config.toml
num_attention_heads = 2
intermediate_size = 384
norm = "rmsnorm"
tie_word_embeddings = true
parallel_block = false
decay_shape = "linear"
max_seq_len = 512
Each number is 500 + 25 x the weight over its row's rms, rounded and kept within 0 to 999. Layers, rows and columns count from 0. Numbers have three digits each. The size before them is the row's rms in percent of the matrix's.

# up: layer 2 MLP up, 384x192, rms 0.119, rows 379-383, columns 96-191
# down: layer 2 MLP down (transposed), 384x192, rms 0.119, rows 379-383, columns 96-191
# gate: layer 2 MLP gate, 384x192, rms 0.121, rows 380-383, columns 96-191
up379 098:468519553484506526514447510507512526534494451492494500519505519504477517485501508467480523510509450510462485512553488485549454529514496502467497470516499526505523497507482492482503480544526492532515508459471489475540509499515487480500525464477549504466511503495516492566515460464498497485
down379 098:498497502496516491448484537471541495516490481502487525487527490498470503516481504539519465536461495500491477509476541522504466515527527518473517522508482476495498496501520531514498509475537511500460486502495500497541496509461522490488512530546492509495490481523487503497497453518503503503
gate380 096:471507473519529495454516493499521524499506476474494535497483522507472521477537496542507499485486529463454510477495484497484531471484498567482511504529547549446507497516534521522501511525522506491469510551477514509485527514532436507500524531516500510549469476478498516501508527542467504469
up380 096:526439521498464492494480509515486427479502476539501508498500521467492491492503477478474479532485507512526453487496501489527457514512493472472489475463520512543525493531498488469494509537477532544486507469492509502454508503506538549512486451461431473497508498509508500489491455488522510490
down380 096:476475511555540483515491489527485514493482530490508514526509503471481467482513483528490430522469503473499493505505492526463506523465504518506499508502463515531498478490494511471526538512548483492520510514515503421490493519531510532501520521476511515464492505492497553469469513457486538512
gate381 104:494484496532464536518523546496508497513479455502523449519474462513560526483470504530483541470481467450500534494489502503545467493533522504525529515536512472517538486515501521468538531509442479526514492510515488519502504488526534494473504508510500474509512498458528503484523450535480512512
up381 109:485519508513510560453504551489525457513509476517533462522523496496511528531508508535486510490531495484475458517505504504492509513533495483518521566472510507492484500478459516519507539532485476483488489514496508542456513470463522483483494509494495513470526509494451474517540517517488508486
down381 105:518502503527512474501516500506488519518521439489416488472548524489522519468486491519505479563539501487451503513487528464502536558487507489496433522493496491488500472495542462497515539537487479485525480504512520506473545509510469488461507504495480483485473514568524527521552511512523534465
gate382 094:477515482464535530536477479490501510475484512527502452503520552494533539495511519499552514489475490495527491465455507537479467534520520480501490496557483505499465502499510493522503493536505448533531496470473515480478562515523480524474504479552499502515472489515508549465492501532491482484
up382 095:522502447463529520523435483530469487484495554525504485514505518473483487465489508475535542519529436463515514470492497454497522518514521462474503493480521471520524541503551534541474445475513462499511493494521541510547483494521505560507475457483502495490530494489492490491481493516526516482
down382 095:525499496511489515509497510503482507511483496510504492493503532542438530510495480490548536502515466497522528513497496411533512467520487502475497480475503512480536549501524516499505497473499500462496492511534515461519459502467544463547491469468524511541497485462474494504494491446533488517
gate383 090:524518485471526504511472506469531536526463532513490486495474521462490460482483518521536505489447530489490494544524489490539516541495520536497502456479500513483465492462531491495496539473476478486494499543535504525498488503508462487508464508497508467486502520515439523493486458488504561548
up383 095:487532504475519518503472512487516519501443532482488498515493529477520437480518462494487545501469550490501481509533477477502515489542512523495513476465467513445450518499485484502475510458502465502491504537510495511507515502501503472498540505466558486522507505521449486533489489494486517525
down383 099:452508529511482472499466530534516546494498522460472481491535509521482466458516482485505461521484541486485500503521478505527498528519551521525500512465500461511532523458502476460457482482508520455473481508529478495493492480518484478512531524507501495545473544516499486475485486502511517512